config = dict(
    n_head=8,
    norm='rmsnorm',
    warmup_steps=200,
    doc_mask=True,
)
Each number is 128 + 32 x the weight over its row's rms, rounded and kept within 0 to 255. Layers, rows and columns count from 0. Numbers have three digits each. The size before them is the row's rms in percent of the matrix's.

# layer 7 MLP gate, 2560x640, rms 0.0433, rows 971-997, columns 320-399
096:146151116157126175117149125160095122128102119106093129129130117116184122093120112149210133127160093112111092163121095096153122128147178146134114155142137196134097163173087135091070140163156079070176126117110140092100146162148118109156129146
103:093113157174100111088078109090108184090135151111155123113098171151159126081111182173177103137137111179103133120104132151158133153160137165127106129174134104063159106128079161127122117145101120172097165145166134162091132059158103122123070177
101:124128103103142122119143125102133193125176092096077081065168097075099173169060107168195140156135130128067122125097134112160074173083149109123082144198142124140129124164133135132160140140169150088075164048103187181107176122137133159152219101
098:137173135131140132124061119167179110128108168089113142123092161156166087160154140136131154135098065121130094075119182182099191104146109160187099091106221128132131112141116137115191129099140150120143190149081096116133167179058113119101077143
097:150096159089101102158150091124117131163171174153125084171131139076141143097126163135148094133121141045088109169099099106142129091101120147143102152171190132117098106092146146111108173174096130162061109171152118126146107067109130083070189125
098:144090156166108092184155156136093123143117185110145155157207081112129185147148128097118100154158133086086135150143127145165115092144201124114174122076106136079113200182110154085118101135177045116129116124116151175134109184142106134067160157
101:153106161147150135088149150141097138153111154102144179122155114119081070081134079142159126144160137100143116162133119089074135185096089151143123140181183154130193123141120173113118201089140113126153127088143062143077124137173145091134145088
105:116089134096126123094086179148128167113128163152129114141095127164091161088109094147140168153125085124102166156168104127187122051098124065095146137134103129147064150078154134145137112173085111157129150129172135163152106129115158093141056129
098:123097079133190164131164153109099072058149120105162111128183129155125094126108098144129136093071148134091107126173129139119142105153084129139058162128136117158135093128065135112101110125152074195113167158124128122175159146109096107108110115
097:148090152095132103170150077116159092126154138121128111126154153071108176219152122084116140128156056087132151072211178109122117094087137151167096146150057153144109152139097194136133139152066115112143116073103131151092103118087141134200137148
097:176149189146097157086087102096076147153130136189148122117197135067151137108152112165146094150138129154170115122144149113158181186178108115154150103088108124101169095169096124186161127141110104092150139140100103166122130090182054143131111085
100:155160195156132139112163146092102098139136139153071118117143102117170121154095176120173094127111106144147088146075083113102090124098124097077115130092143200164134070105119163160134150096156190119153107102117156112167106093121118140133132098
101:164153166134133102103108104152108085141132121159119101150120101153168100139140096111097087103112136185055190161108134126109156154136161197151114166149099096079114131143131141120107200153112115167089140139143100145107177178118169105089114117
106:083154176049101115126133110092135115119132172156131142151136134151148193096164109147097108120147143125136155147155135171091089157085075174131087108112107171067120133132220143139169083116175201097218089135151123146140109172102136158146103127
095:146138137104130139129134120145114077100135125129097139116066120141189149117071082086129177162113134032160106160118122140117186110155124168121146123127100067152162167123177147141165156193133199084186096188116119088110185099149147104098077149
103:095059127108082158113143097121143102113092164171126120141201149164159147126161127191149125127101068123161120099125118100165151212127112125096164042080162105098144167126119133079172154130109182101033092102053125087120155152116076101115124192
104:070043128098133078152116114145064159142143091095169102096169125150092109103096080122105110118142160121161105094089143143145112134089087156142120130168139153086129145131066111100070119100147145176129085177109109148091111054126133170147147027
178:178128118104203132114094083108123178114123059095082153124144121117181146096126127114096088136109093147162151138130093099098141190093114102147158128136121093185113171199227163111116167152137110191121095166145137118134121125136042132101132105
096:161166131178120175147148120103125125165111113099142131154144138112148126105144098132068135088047142078149153127076055122132144132117111118070131062118104099081127160131164171139163110143109140156123112123167169133131143146105123159107204092
100:114125095123135101104136173175191125105134169110108063112159137136147170054097093162182115156152105137172158123164144198078097151203105178116147146125162095037159113178155129158125143093115162099103143130100112054095170129133131114162177061
100:176125085106192140130062134127145124196176124146131144146148159110118108178106137197059088152174181088065072174137161130116149128128099162089085053094153106146174202178118126156131147160130119152112099125178100105155134135149109147124102149
098:148153183138174143136186080122111153095098106128165074155149061071094157189164104170099132183114148171158081136201101081155081188170111097097121131094106046116078168128113128182082137186129142201134089081168177119124154117196085100107178080
103:135143103150115094067088097103187138154174120162168132147077124158163088143121126075192107112147146095141116097109162124110142115119147153097083157128106119121114121129169132100168114162120132173164093158075076130140088071140129110121110154
104:160164148082101085147127165087113096115141117051117153108113128168163088092105092145142111134083170139092116140139080117132255121151081104111115127101142180170181138167138080060129118107112152150083085114130134149158093111097113162152166155
100:132079124144152088123122149158187138141093128122195167145104101165133118100090143132115128112170119079140184128142095136134097138101130078121070129114150116093106113105194141118111123156177069095127096205133152181034123174122108114148114153
099:152096123122087100164140109107179160093121115103124053155244088138137112124106155101121111080111108134190207152097102204098173147155087121090111104164128154156150100085155151148128165135115133098123146096126090159196173156122148127169077154
098:141163108170157110114138156144123144141128156141147136162169092154130129121176127160157108115097120101154090135138117111172097158145143172127013143176148101081197125143158096132069128160194150082101157137103099110156141112118126166185185047
# layer 7 MLP up, 2560x640, rms 0.044, rows 971-997, columns 320-399
094:143111178081113123110116117198136116119132110084160103130155121138096104107108145117099127110140153158162146122135092100128119159155183104161128155147107114106126116141113070122086139128089093055127186164086135110135132167091106121101118106
096:071090066145117141207006090117129139099123090082117076164084075097142155068150192087133128133112124083155140168189097085100157130095112147113147119127122101147190179108108133164138142143108128124149200073099116081080157088176146169163126065
100:092091098125131109111098160114158104153123091150076117177142111100153173109198157131153143177173153119176187174130103072106153105110133150129126061147164157125088116090065161108169095099133118122179107089100091167132056171081110136125072123
104:160090165094073082130138152115079107160138086113153076104120104122043132063116119100122137120129114094200183158122164128075129089109138163137108129109146131101101096144138130149115105133117121162140050097128126167103129137105072156143162170
096:111172144092127178145146151157138121167143129091101180160144119134120104068137093106147097117129144108136151135139154117107128107154093162124165154136091067119098141123111113161112094152077144114153126134141136134138136156180148129094185094
100:171159102126097116146153147130124180128105126102130043158154077151152104116127115182122163142120133095145118160082108127136118118103077139106194141121111200071143142158192152134146126127154117130202107089073092098084135100123109095095171152
102:085081148132115135118133132163099093116139091198075099044167091135165139144100071118101161092124170170184148149158120159103055114137094115093061123117165169132123075084141085106147083121133114161138141181102114099124135173135080145121079190
097:115063085124105130146121148100061119119070108081144066131180137126135188157075148156074127163153148147123128147109126106103083069136118124090095148118074098103179148140092109156131169142135185112117128122093178131138091108091124203127130168
104:099148125082079160097177147135102125152135155142147153091097110131196104175136103085143117146153120139159146056118091087141189130127184164137163110102111104128133047109159175135136138161129100131144147120144111141178132141147164136138016135
100:123082124147170162115119079093164102113102160119049078100081086110109175108192148162101115133153127115175120154146124142124147115149139087166134159134123127056129145130151126082109109170105110109169150132137126185132108120106157145094145109
098:098151090099156114134149065110114092075102138125159125106182078150134128102099121093132122122146141171130142110124117112170127140115156185082085122169094136105119137131078107159131190198169099187052165106136122073113143136136141088165112102
098:137179084158112089171098095133060089084154210087115108118120128208096122150133070074130168091175165138114172109100065193109137117110089227154154105158132161117127144149167144149125163148133164122154155104112110191092150097101155084110124148
098:148078195155139186127100148177153117118083130135173091123110159156120156100153172126154137124076064132089118145136080094105126124111138171161067131123154138161115133118099163100088064153104149168159072129074137148134136098109166109131119125
109:165100105119156155134097088140189117197129163156144144159103169083122137165113199152083061119108149145062110173147145087115151143138091086124119125087118128168172134122131142143133135133109100097092070130108067119084138113121149134111112079
095:122095124101095100158160108113102113127138092126141139174089130135179143107116126143161142086153053125184183121130181138107162070141095155131107103142094126100130109035171161141113159162153143150159069140164116079161122181176100139176095148
107:124145120126112158093075113091115173164158081132127170100149166144076121141114096169056092151192132152088114147147103183181116116166191158196157118131169119141110125104126130082122099132104161122113150130189074101148160099146096180105145170
097:140148132118140072126081148161126144110145116136126121082164110096102111135095168069103210137201111143147107187141117089124128125073143132078102138084091087157155170150136107143124084142149140143127131082103099106115142152164145114090095134
133:163130193136143102105181099153083145154178072119172137149109184122130186130089118131143217115169103114134085104143103111097102110141079087076136166093139152105137160075096111135163073134148168139108171133155112101142155179102143070115156113
099:160079125131077111148162150123097060123100122106106115150116131188128114149129128154221117131141133110142066128170079132163082166125089147154107145131158121131146141149174123190189132121145156110156162176111119103139130078126106139170205122
103:158105106070132129127144063137119149117090117140110109133142133149134125097136128198138115175176199135134168087133081147108118177146112097088158126139108126129053091140141116175161107086128129130119160085070142183056135125109128106125103152
098:166179165110079116078115102085100106077164115106121124120109155123185113108149122060154088177115144090103138088116092082108108097118126108085032182054130087091107105110077158136072130152119173123133105160134101157100124100144175105099079103
103:111157108126143106180124151214074121141092132139063112055150149112201109132100178137139126149160138102139128094131141178120083080158114168126155092143137117158128126113136136117159139100159165109147164138137134142098129145152071067121102144
106:159141131092114093102131115137146114115101108177109088162158105121113101133169134120048128155169150180102132055149187092076099152145200028163140120099068129114134088047132133082122120156117136135158135135135086141088094100133102133162117162
107:192135108129126064155091097083153100120105140096123138155163111076148081075190092083121121165140191171063073120115123097147166122106126104111142110135176155141090137111082098087132119140149110149131051198088146121143144104106122081107145124
103:116158138106099097090130114133082159167130076156143133119114182095105162116153150095086160170100115138111155058143156107164228163102123120150134072131159129165161130145129070149118089189151179098113115177152125118124102095094126198138088090
100:062166109110081157143110114169080134161063140172142139181129085112166108148127139096119130169108103160078057118157156127102141087176149111172089181134147108163122112165085122170170132195116159089175104109166124105118132125121142163145176100
099:142076151150181172106189090102135143131140103132134016165129186141098065074116144126176085104127114171116092066138078125148102158142073208169138152176175084119191231134137118132082132116120112086190087092131062086125143144121146115089114184
# layer 7 MLP down (transposed), 2560x640, rms 0.0332, rows 971-997, columns 320-399
098:090088185141178080134106129112146139110134108138115129170159156093114060110116160186097114191052138161125121128120099153097080085135159103150101131143132105106129109117143200130098159083132138149059123177141118114108097126078154172139178129
100:137096087143182127119099127115123156069125107094155104128135119147113129152108110153146118093100101098152100186108122134173114115104188122139088192089091112119159136147083185142103160114166133048096132168128162105060162107127119179164113144
106:075088107158206078134160098108122117112135146156162094104118112138050153052125116129066086149124180156121107141086143152141032124108116083125063104137201171177091069162084129111076152067098131203126102148124092163128178066161043165214144116
097:170156116107116167133159122141117128166123123071132194174154132071067161150122130150165137173094114118066178152167109158153228167117060117165087145163116108049162117113160124106166103136130120152165095063135110143132141150160168183120136123
100:100159115125099120070088117097110157116182077094099091168129115129135087147104123079105115092177132127131079111137165150101158080063114092124128135103186053104102110066115139121082134117020105079113101077137103120200146127098098157108066116
103:097110104139116123149087104104053115083118189171176120115110137124071183127096112109147141129150111163147139135097162191131163163161109079093134134094142182084014157109152134116143163173108099116147148151156125077142152106120119120077120166
104:130118098089129110147183133183143101141130135154148108162171155087116102095096092132108150148175166091104138166160122132080243148074146115128157105153186167109127182135138204033157121130169143148160140184094132114172140112126161160133063111
104:136158148134090066136131160146081130136090119105141116124134131174017118145118138138147193181143144145149160125161133121100000109101136093144151152117167099127117112167069100097155168073128156154110187099109128124116139147163140111147125142
102:171117094197150137119141155109141141163110154133107071140140125075026116105150107159126137123166169145192132119196119152150187081156063153163116054176110079148050121135105045117161201151110160107226176102112130118122085144168122117115127165
099:151116148083137135130148116114134137103129161152130128113165080143137146105103118128088128184101187123119116128137146179155100222130144175115113172146202109166039150118145141055115103118183110156154104169148145080165118153106153137099149173
100:157152140155103125173172179091104056114114132132152120152117134138156193142123179090133129110199175147042168138139155147143194165126154101169255031068116177168153147114136110130123089145136135142116095142163122124183118070110118146117100119
098:128102111142154076151145188093147130154082174109172111126118128065104158145108097111126121095125129164180122125163109171173084110154106132148152151136139143141143143121164137163118147134142123178115131152155079098168133151134091115115152157
103:046105093122170136117138121102124165136125140168083106122139104167121074159147127103122081120131165121121131120149098092166222118125120114171132149159088081058117153174114093121063074171083140175153099135113150135162111132080131154154184192
103:161126151093135083143156162104107075116137135119063118074181148110182105179077170096087067207119134104126107157039133143155081162048148133078126115142126131113166141110115080088089116152117143143165104153142126103144034123123146134140127102
100:147099168103149145153150140148174124096080117150147070133191176108114185163078112114103130106150185129153130150120098105037159110105037182103123133201112122166142085139118125151107142106111113073179104133079177155139185133192176156126113090
102:138097179172123127116107122099128144090070157145149158156058150158105154123124138155070121180141195113139073096177118169123178121092139141181126197146200185169168106084133083155098090108121174132135120123203139075088099130121128150191135171
099:071103109168102172117141169057172155139113116119143148206139153148197152132152188162114115152161087102135120106099152161160000150118115139108133167151194090105141145118120097078120122118153133110107096234044147101159059130128166130135135100
103:069110127114094157149081120148145127101133156161133164135129113117158088174064095064167055199140102118146119114053111124155128156078191160105160179145108176079172126125109128100081045051104118067151137100118112127149155096094121192175123097
097:088071131149131141148051140113164107083129165079065109152151107117164160166125063163152169119172122138095136081096202120138216113065115095133158139147152106152170107118105132097160223127152076097127124166135153100120139112160179119147119154
102:118131191075131158101163130149113122115102154120113153122136128190119102144108101181082096173169223152076128169080138153160039164096098147143068091089106140153186088130154119143124100093143124127113103098093107112092133121117118142100121120
099:125144080108164093178133090147135083114114096145110092076135187121137117112158148175134117082173126119098210107152188195113094110146151173130135129069154138076122123159105161149103086101108165105144147179147133094139120151104134080131079129
099:092067137140086194129144181101096090139129120119164114186118121126152134154134070122080070163070207142104092138095105122140080123171087151140166161138121153133112122132113141103073102135157119123081132117178143108085086066096145143118199171
097:067079100166064192120159103163122113125144135085125138062141114086118169172100159096103117175107147046138169064129140137084176167125138138117068154159147140123131138126106130120131109133138128147086142145131103099111181074131116119145114084
092:138218174113110129165119131118077111161138118055115125199157127116096156122144107156119114120069160078095114127138165124145120137217083080095118134126156149135102139084114153107116077126171126086145077110103112133122145105157125207083161103
100:115167102147153147095122105197145144136144095144140128109148088151108141161104154083143126161100131118095164118136120108122126121124075147189111121160072176100141078139122143134174158085100141131166187154125127112121115149167169129160091081
100:102141255152088207146146155070154093134097123140143139116117157126171133146124119145199180096147130095140135144144189110151253147171066106119116175160126138098133147083082132100099126095149161121107145088114172115134111107169172057089145143
101:125128115081138169088167098208152168154171098165064162111089078065108074136116146133165096136119098145132112096142107131149172164082091171145104103206178089085190151156102129060052146135079111093108070083146122148132155103166098131153164120